Weights of a small transformer language model.
Size: 9 layers, 61.1M parameters.
Architecture: LayerNorm before each block, rotary positions, no biases in attention or MLP, untied embeddings, attention and MLP in parallel.
Training: a variant of Muon for these matrices, 15503 steps.
Each number is 128 + 32 x the weight over its row's rms, rounded and kept within 0 to 255. Layers, rows and columns count from 0. Numbers have three digits each. The size before them is the row's rms in percent of the matrix's.

# down: layer 3 MLP down (transposed), 2048x512, rms 0.0903, rows 697-743, columns 256-319
# up: layer 3 MLP up, 2048x512, rms 0.161, rows 698-743, columns 256-319
down697 096:175191116091084105160139185157106174145055153158160119092136094122077105121169085082159128138126079123143168158090118134119133093182101117119115099160123109147144121073100164112170093122148094
up698 099:163132155058130176142118169087080111137107124147127076135129108086139102122093110095083172158104129119049128199119090144165115123158185106114118145058170137077129136099144136156132157161168112
down698 106:097102092210118148119117114180188146147164121153095130097138142072155136097057061154144097134142163042110143122122090162114127166118074163183122129139172144094065118131148120132134133103187168
up699 103:132135110108151128103175083173100175161132167160124117108123111058153145135131142132061131143172118169122147160142121107148142098110186169145110105137166120139143153104122161112138168141106099
down699 101:076101158147124135077125142073174112142124087134131135127103159120167109092168096147152089140092171107129071128104081091071098129147128032102143207107146147155099106104118083123098106076150182
up700 104:092097124103113080168110142118074140102128086147202133156152163187134107100183116104113119131086217195119102095120078120146146160104146155159095125148157128144088083073086082166142134099113190
down700 107:126136115152117123114153147128136113117102200168071100114146181120137100099075094151160131201125084069162155153133182115147138140146192161031102127151131056111131127118149189092113174091132080
up701 099:087144088140046117128078174151123096133185126109112145175103133184114147143114080109150176117124110071077194127181157175162115076115146114099118114123126111158156143200115137177070151141159119
down701 095:119116142108143152130132139118143093114080155118090134085125156069161128107142135156082137136183113177094096118136127138083177134114091135145113164173090141116123091069142141110086155191131076
up702 094:130106153131173124096114142109158124145090127169140104103116166135127097128137211095133187140116110112100147135163129090165115178165137074109083129077068079118134130081168087164127095144139113
down702 092:097168126180091123148158075168106116084127110142115116159132142140173194117109063136130091152126156096152117095123129169116104068117132183181140095188161182130130120133075127147120132132141138
up703 097:074149144153151128066158165168131137152183141106110169167108146149151219138157163133135149049162067085124138055149174106141186160134091191132121155162123093142117119152163122070129137138145142
down703 092:163109115073148130135159119107136119118126119118127141125167121108117083146082096140121135141105154156115062162093092113107101080113196077159069171085103129139123097033102154135090096137205114
up704 098:181104200094091112148164117118153174101153091145094148129133113141093076125092126192135141131128178109144157093110099109128075098227103092115151101168128068147138146116137084119200136112084159
down704 100:146133092069120132140084105106109125130090181053111112146180123183160098150160100076157145102111154123133100208106129126098110178100100164180098147190172201076118106091105195179143140068198133
up705 108:112196166161129114136073082178156115108139139112074146139084162139143154094162151116120162112142141079066111121123116073161151138157083152120172137108118098175139183114135108186153172102099200
down705 113:108183149113083138158125134091097116116120148131118136116134122101110105114131121180119123139171149129141138099101174146151161121101110145117128192156028116093157142125176130136108139136098167
up706 101:025122112197107123131077111138121168137109156153125124100172119103155171135077093123151105134115053083111145135123101134092123163095136084182068126078098143078118184162080096128146111110127108
down706 095:178087162084147136113157150107162093125214086130139104080115126091150137141163168089137120162129201158146104099185112140149132060173082144098188158124155110131101127098129106142155155146098139
up707 103:128103146179114070119095147160152125153086127141117155076154133155155147137119166139125125154135133106146144119142176096113107185073145123164131109150072123100157082128170157071148117108140073
down707 104:120116138099105136118098144135183179137109118153162077169041079096153142106080109108105104074179138118122085174123089140151098130103102112107118110092143138126104148126151152165121115158138163
up708 101:099135097115082091127106103145148126146185113121147131112146105153103076094080100072161075111159158067100099088159127124096129089129121178149119070107128099106142090136096137146078115118150125
down708 097:158144146145162159139117152116167157097080092056159118098118116072136170154177151132153185099113129137148089177112145130159141170139177090101191173121128179124135127088152106094142120126079133
up709 106:143100184114113157135078120137135106177150136114139143094136131091182189186157102155112163109126112137116182154141117125094094121111073113132143155113116097100144088162075149142136176151179169
down709 103:172136091185198128143109140117084117134121154129079070136109110197085060048095197072144144164159094114131161112137160151150138120101173177109127079128147143101106135144220142111103129109120112
up710 094:149131108119102149166126153088094114115165135129091100094131043148166201099087127129084141086149107171135082090112123071113128106109167135118092187159172126120130165126129131155148130100134098
down710 099:105148096138153122121101175190152163121140147139158187155151193117090076105148112101174126163110169066089131100088156157138133196130127106137142145118086067121132128090132087114089130118142141
up711 101:118084151085092131145155153102185111162140137107131096144085136087171134181112153116079122040110117132110084112162078126102105117167189109091142148124151181219147135104118131147118099144171095
down711 102:159150086138108106135163154122089097146150198178140108128149146087136121106063118123200141203112090155214138102126123102144094104109125112197123117145034075135118123179185164126066071172150151
up712 106:126116129134155113077149145096079092125154144083095162101206162129095136101129124115124131119130062164178176098126122145160160123156158119168210211145164126081141140143139117140106105132111187
down712 099:160129072174149176115123129156147187177140120126101127143115127127101153092140140117084160161134175139162127154159091116110053113073129082131140149087111094139125128094083115112163138116192091
up713 100:120080139094163065115166139104141139150141106124174137160152146167114116183109065136116129099073106119134141183089125184140145128150163155129098150138080076148136154056118166095146167176149134
down713 103:100101153160131104170121141131126107181162102127139196117089103064101083084098171106134172121108137168125139068144118122170153167044148112119160145122128117099143118164132170134144119131116122
up714 096:081113114141089104181165164041134129137210119149134148118218153142075135082112122179145127108128097131164098117113110146210145148169084112114114132103098159123183124110102130135137116139120146
down714 088:162111182081162155140093070165086131138045159124087116167043153142169118141141131100100097176104106120091193127139126119059123146136172133146153132158143128085079133148187108107124120135100093
up715 096:118143111104140176137138117134112112118149098140182100135159138065086121096182191121097137103180130131140129173089130181087084088085136174130168135083141136159131102099141142125132178081139084
down715 101:085139085123142145106104193093104130109099176112125092138083088162135124098134092107150141109125073139164191125117172077187110127143112152112073132172161178127091121167129120085139067120118174
up716 095:150110147148056115120134213125157173107194177152150098151080135131125086118129138152171141122117138058081146061132151122094079099143174118115125174095171076111061180196158134157118184104139130
down716 097:134093100048169135122184055131104128202079125119125164146104083081134143130131116129093109129140129165118160152127085143130165174097134146137109051111065198191159119085128104155096093172107096
up717 099:107059140069061198097182130183113122068139142126073172134156111098145195114177044143115138182160113124130160103200108170042169127119177123171130099149144112091114144110170123118110147075083114
down717 089:158193075179167060124065123055149199175122106147176150122149119160087086154090173095152151090137130154161116167104116091146023153116137107121127147084121133138138134127118115170159103148142133
up718 100:132115167107147165170111120107144069117175167132182104115187093086173126137108108123164131136096156125120127191096131072086116133121180116103082133124172128115108169082137110146198157085035142
down718 109:142134138176219158159170133129105134142126085154101138145126172148094127085096156149153142120084112168142143087130207148085093140127102123134084151127076096157178095149138125087105103141112138
up719 092:175132172134154069157091161116165142143145103151087093115179169126184121082122131125210120176150123079117120080175114113113117128092137136116108140119123119170135238151108129118109142172125128
down719 091:086131093158150155111131173130081092131104093114141117124096038158111142189137101091079107118129118090102130100153203115125181141152137140108127098158096143121165057115171143103117128119086130
up720 105:161085092167172214073138145146109146110074128098128150149173127108106115118156154155096089091093116068166120118141136156120156178113111157111101090159149125137153120161143106097134125151116070
down720 109:125086171123195107082095144136153138109174119090123122150115135098140130117125132129132152153086150154146051117142123163170220118160175121116157168119108140093154163097138167149098122164170128
up721 103:118100087093103103103148123083151123135101134058149085146083138138164109128134089171129132165158131105135153121151059106079076113131147143109096151136143079088086117116119093104082107125152162
down721 103:103129194143158114141168152067173130103121159119159130174147172118136163094155152174122142122160153171133149107133103101158203138106146143101110193165108118143153210156122145118129174142144083
up722 098:145117152124088141103130105109108105186157093107077138192158102083173089153112138144088107098063128141111142129101141138169148205137184154138091097052135141129093109103073076154105164176153130
down722 101:071156152122086120167158130142153145103138172170127148133161086124130127089165147135068120081113090096073099182179111157136094149164028100133072143085169117067211134125113176147137108108160081
up723 100:087149194097147120105157092101123117084133137135118111151125136198146136120080134134150103150146118133125182157149130200181094096118142198126102142115163135134142126104104145123156173113114123
down723 105:149078140158145082211162213136083124132151169140120114140135114117130142171164142098118165129158147130116074126082141101127131140086148154150157153125099103139083099144162183130079111112132110
up724 096:135085168100155161131167139186142109110174139175109145167092147123108129150160076128075129106124139158086082089138121140086118116129142135115120137121139074155097094116157124089144187146119141
down724 094:133182095126087076175142102074076094140165103083133140069138046127126111098140158119125147179108140075133150175170152103137128108076104112084164113142187158124169178123123085169109092086165110
up725 104:157119109151123091133127111126163105155095146121140125141119179120132152179160144141153103116169105082154130172159112128103164161079178171154101155118176085141143147137140119049092162164089094
down725 099:119157185126125130098111098061128101095172121161113139137193106097128113104108143112118179118082140133105126147097131119118108083197088089198177159080152114123059141122164087165082140121167103
up726 095:096112154104107123127109129088168106148107060148148147130148158058130134124121109136122201147127108091127100145057077082115127108094134137136133153111169127135117149159176063168116061106143137
down726 101:153126119189093106152132101176094119170157128164179105170129132135144116163133133078173109077148162182114109126175154177143092131105159082139163096148106081116119066114102111071113144089109088
up727 103:161093115156093141099111130138156115118145190199167151114045123089188177156104132083163135111136096204083109143169090093163135125121101172169133138169132036101106138131124127200127122140144173
down727 097:100107130146155149069128156134066143134114096071074107099144132133079093098142147181094116135124144100138144133089167144067115137119159091125190135131096155158149152107145134079145121123082121
up728 098:092061103085140116120145121136112134172128148134114107123141123104151127125131144181140086137088129079157097107145162086124203118113099122150133134130142104148049113114107094156104087144082076
down728 093:119141168120094148165183128130157139062109151126127152128130154185146143148082169082178135155108094142165109143104123150167119145127170155101117121142146154130183145145086103131117132112183165
up729 110:087128167064126192097136120127121154103159179174154151109142130185129138140138116152100105190176119119113112132132178129059137071099129196089157088131123094109140204079158164072104129113118139
down729 111:126123091089119115127102109158063163069092100191097132137135104125151174139143028114150059135154153173129130042121083133121101152121106099101138090124156174099090085139164141093102160091138159
up730 097:163092178090136171153154120128125146144154141062155184096162084189092128114143129188116089155079152137119125078164190089102124153105086091151154118147158095130105159137148137141120122135119164
down730 095:106135122148104122083111142082142082116134113169097031189080157121178106127108085067151103108145080106101154178109077142135160109214133108192115101142091097096091125174148105128118175135148169
up731 098:123160161122153155154187123106086112143127081131140212149177162165123088097143138145135172105138108106155120137175159121109150119166127142104135168097143146106082135137113125111079151122132075
down731 096:125146064173099136095076122177168076157135136191131144079153073130067177140140131158149128104081183125092059103070179095147123094110147122156184107135122167135080136136135132112123127142082151
up732 088:125126144152154122133170136096099183118141111108184074123120176137135173145155157164097083159156190134112127111101065125125119104142177129090143104147145142110170124151111086148138115078078173
down732 096:109154114073123108140126124130148076118125117159107155131126085115150109098126080112126120067096036156134076121147117132159165140126141107158078189093154083147149092102163130162154153152152117
up733 101:093161076154149146094102119092130166137072141156166108119128083154114113123115109162169119127168093116142100124107163121171109038090142127088166106142119162108092156114134139139189092142131146
down733 106:148079165131164135115164153122125188089146121125101096165140149113123136140076021158077101101130124150142181128149120106102144121160110139126078148133075101152143142132093135098130063120151170
up734 100:189125150133131112130148195138119190132116141133149113078152143102091135147109102156097153135111079123097133120096144154151076149161086128112109145142158090200198120189148087131161123148185127
down734 093:091137105090122115131152092132129114115124110086125125141120117196196135070148193097131155166144180180161094111203167082089158079109157150173188110122145163094159131153177117121083173103112123
up735 096:079144137128116120126089104134118152107129123192088107089120203156163154174142180101111049116104131161151122153166163110243107083078136136132164115120059137102131142135126149163110121151099109
down735 094:140138134120118115099158111131095142153127123102095088148095160096125096101088115172162138182113078067135155108111109138089234164168137133121120164126175162085165133162124124076098081127120099
up736 103:143183151143109098170151124135094184127155165077079145150118141073120055147125108099095106087194148173126110162168068110146143137147178160159104136106113131127146138122105178093142117131075134
down736 102:138129077162113106112085112113106121166148070135195148105119140159123138099139095062121161198122109105112104158106101111059105154133147088095199180141179151162129141116092152142142110087149148
up737 100:077061105137185172167093138186103152112112110160069091146094126165131111114101150166188054093045147140156166090164167150147145111145100060083089157144097131146133105084156137095062104117109102
down737 093:158131087175076158109100124154134188132171087092125120186107098136121135105117156095112143135166192120151089185128150212098161120163146181011136133164141125106072119116109080085121125118158112
up738 099:186081144130133093109116075117143121163158115152149139133097104134127159122075132129187161145137099107132140197172145153120101186084170140142150167109166114129128125109179162164113153157119136
down738 094:113105108110134141094175144092094173106129112150088133181166133106121168108150094118088108132143157107123110106125073091180114113155113159110103057142094091118157174161118140117106118135157127
up739 100:143115125098154155110206107104150161101136105174126143113142085077073106089129085176112119160142093106147164157075140089156172129126155163149134110092134090117141123096199086184186108120134141
down739 096:136156129163104109124076153171079120151165148144127107134140152166167129173090205092151145097106145131157132101203080154148120118147108149168161093182091160142124134146075138057105128178140120
up740 100:161148125099109046086088147104113101134099095147120090066126126128127144068102081111117130167121090156167158163151127143131191147146173115132129098102172132146177147125122135143176150156165119
down740 093:087173083100192167188179139142118191097123160121153172200145122117077127156137162129185101121156180123152150137168066134117127101134094120175108172135118102156081163113167091123136057119141104
up741 114:138106147105145148136107145137120133081135161147126119101121077102092117082142113183149159153153145136123133143130126124135147192081134156138135083158105186109102160135132166169130157121097087
down741 120:153193118099126125099146159073118114111137143114117125115103066115160152094085140112117091083163105142164107143133106148125179122109106134128105171149130102082150159160163086161126138180107106
up742 096:101135112134153125133109128197121141179053087124140166136187099134064176169162163143143118156088085109177040125178152144150120120149118139076191161148151150125149105110144092106142167173130107
down742 095:172115121128120147162104209104139116095127149117093096148079107099171149148157095133141143142201180085133174135064090122144107165131128121185123173135127182092140135103088146117137154102162108
up743 099:161102075143141165103126139112135151105106155106110115152095124134149099137126154168141192109135141103184148149080088108124107128167171196076097095171176117123108177107107173119140088092116149
down743 104:161098100130165149156073192154051155142091081155072147121131143097088071200147121069179147069169176136109206123057101136087109118107113093099126180066137134114161162096127095223143139078090168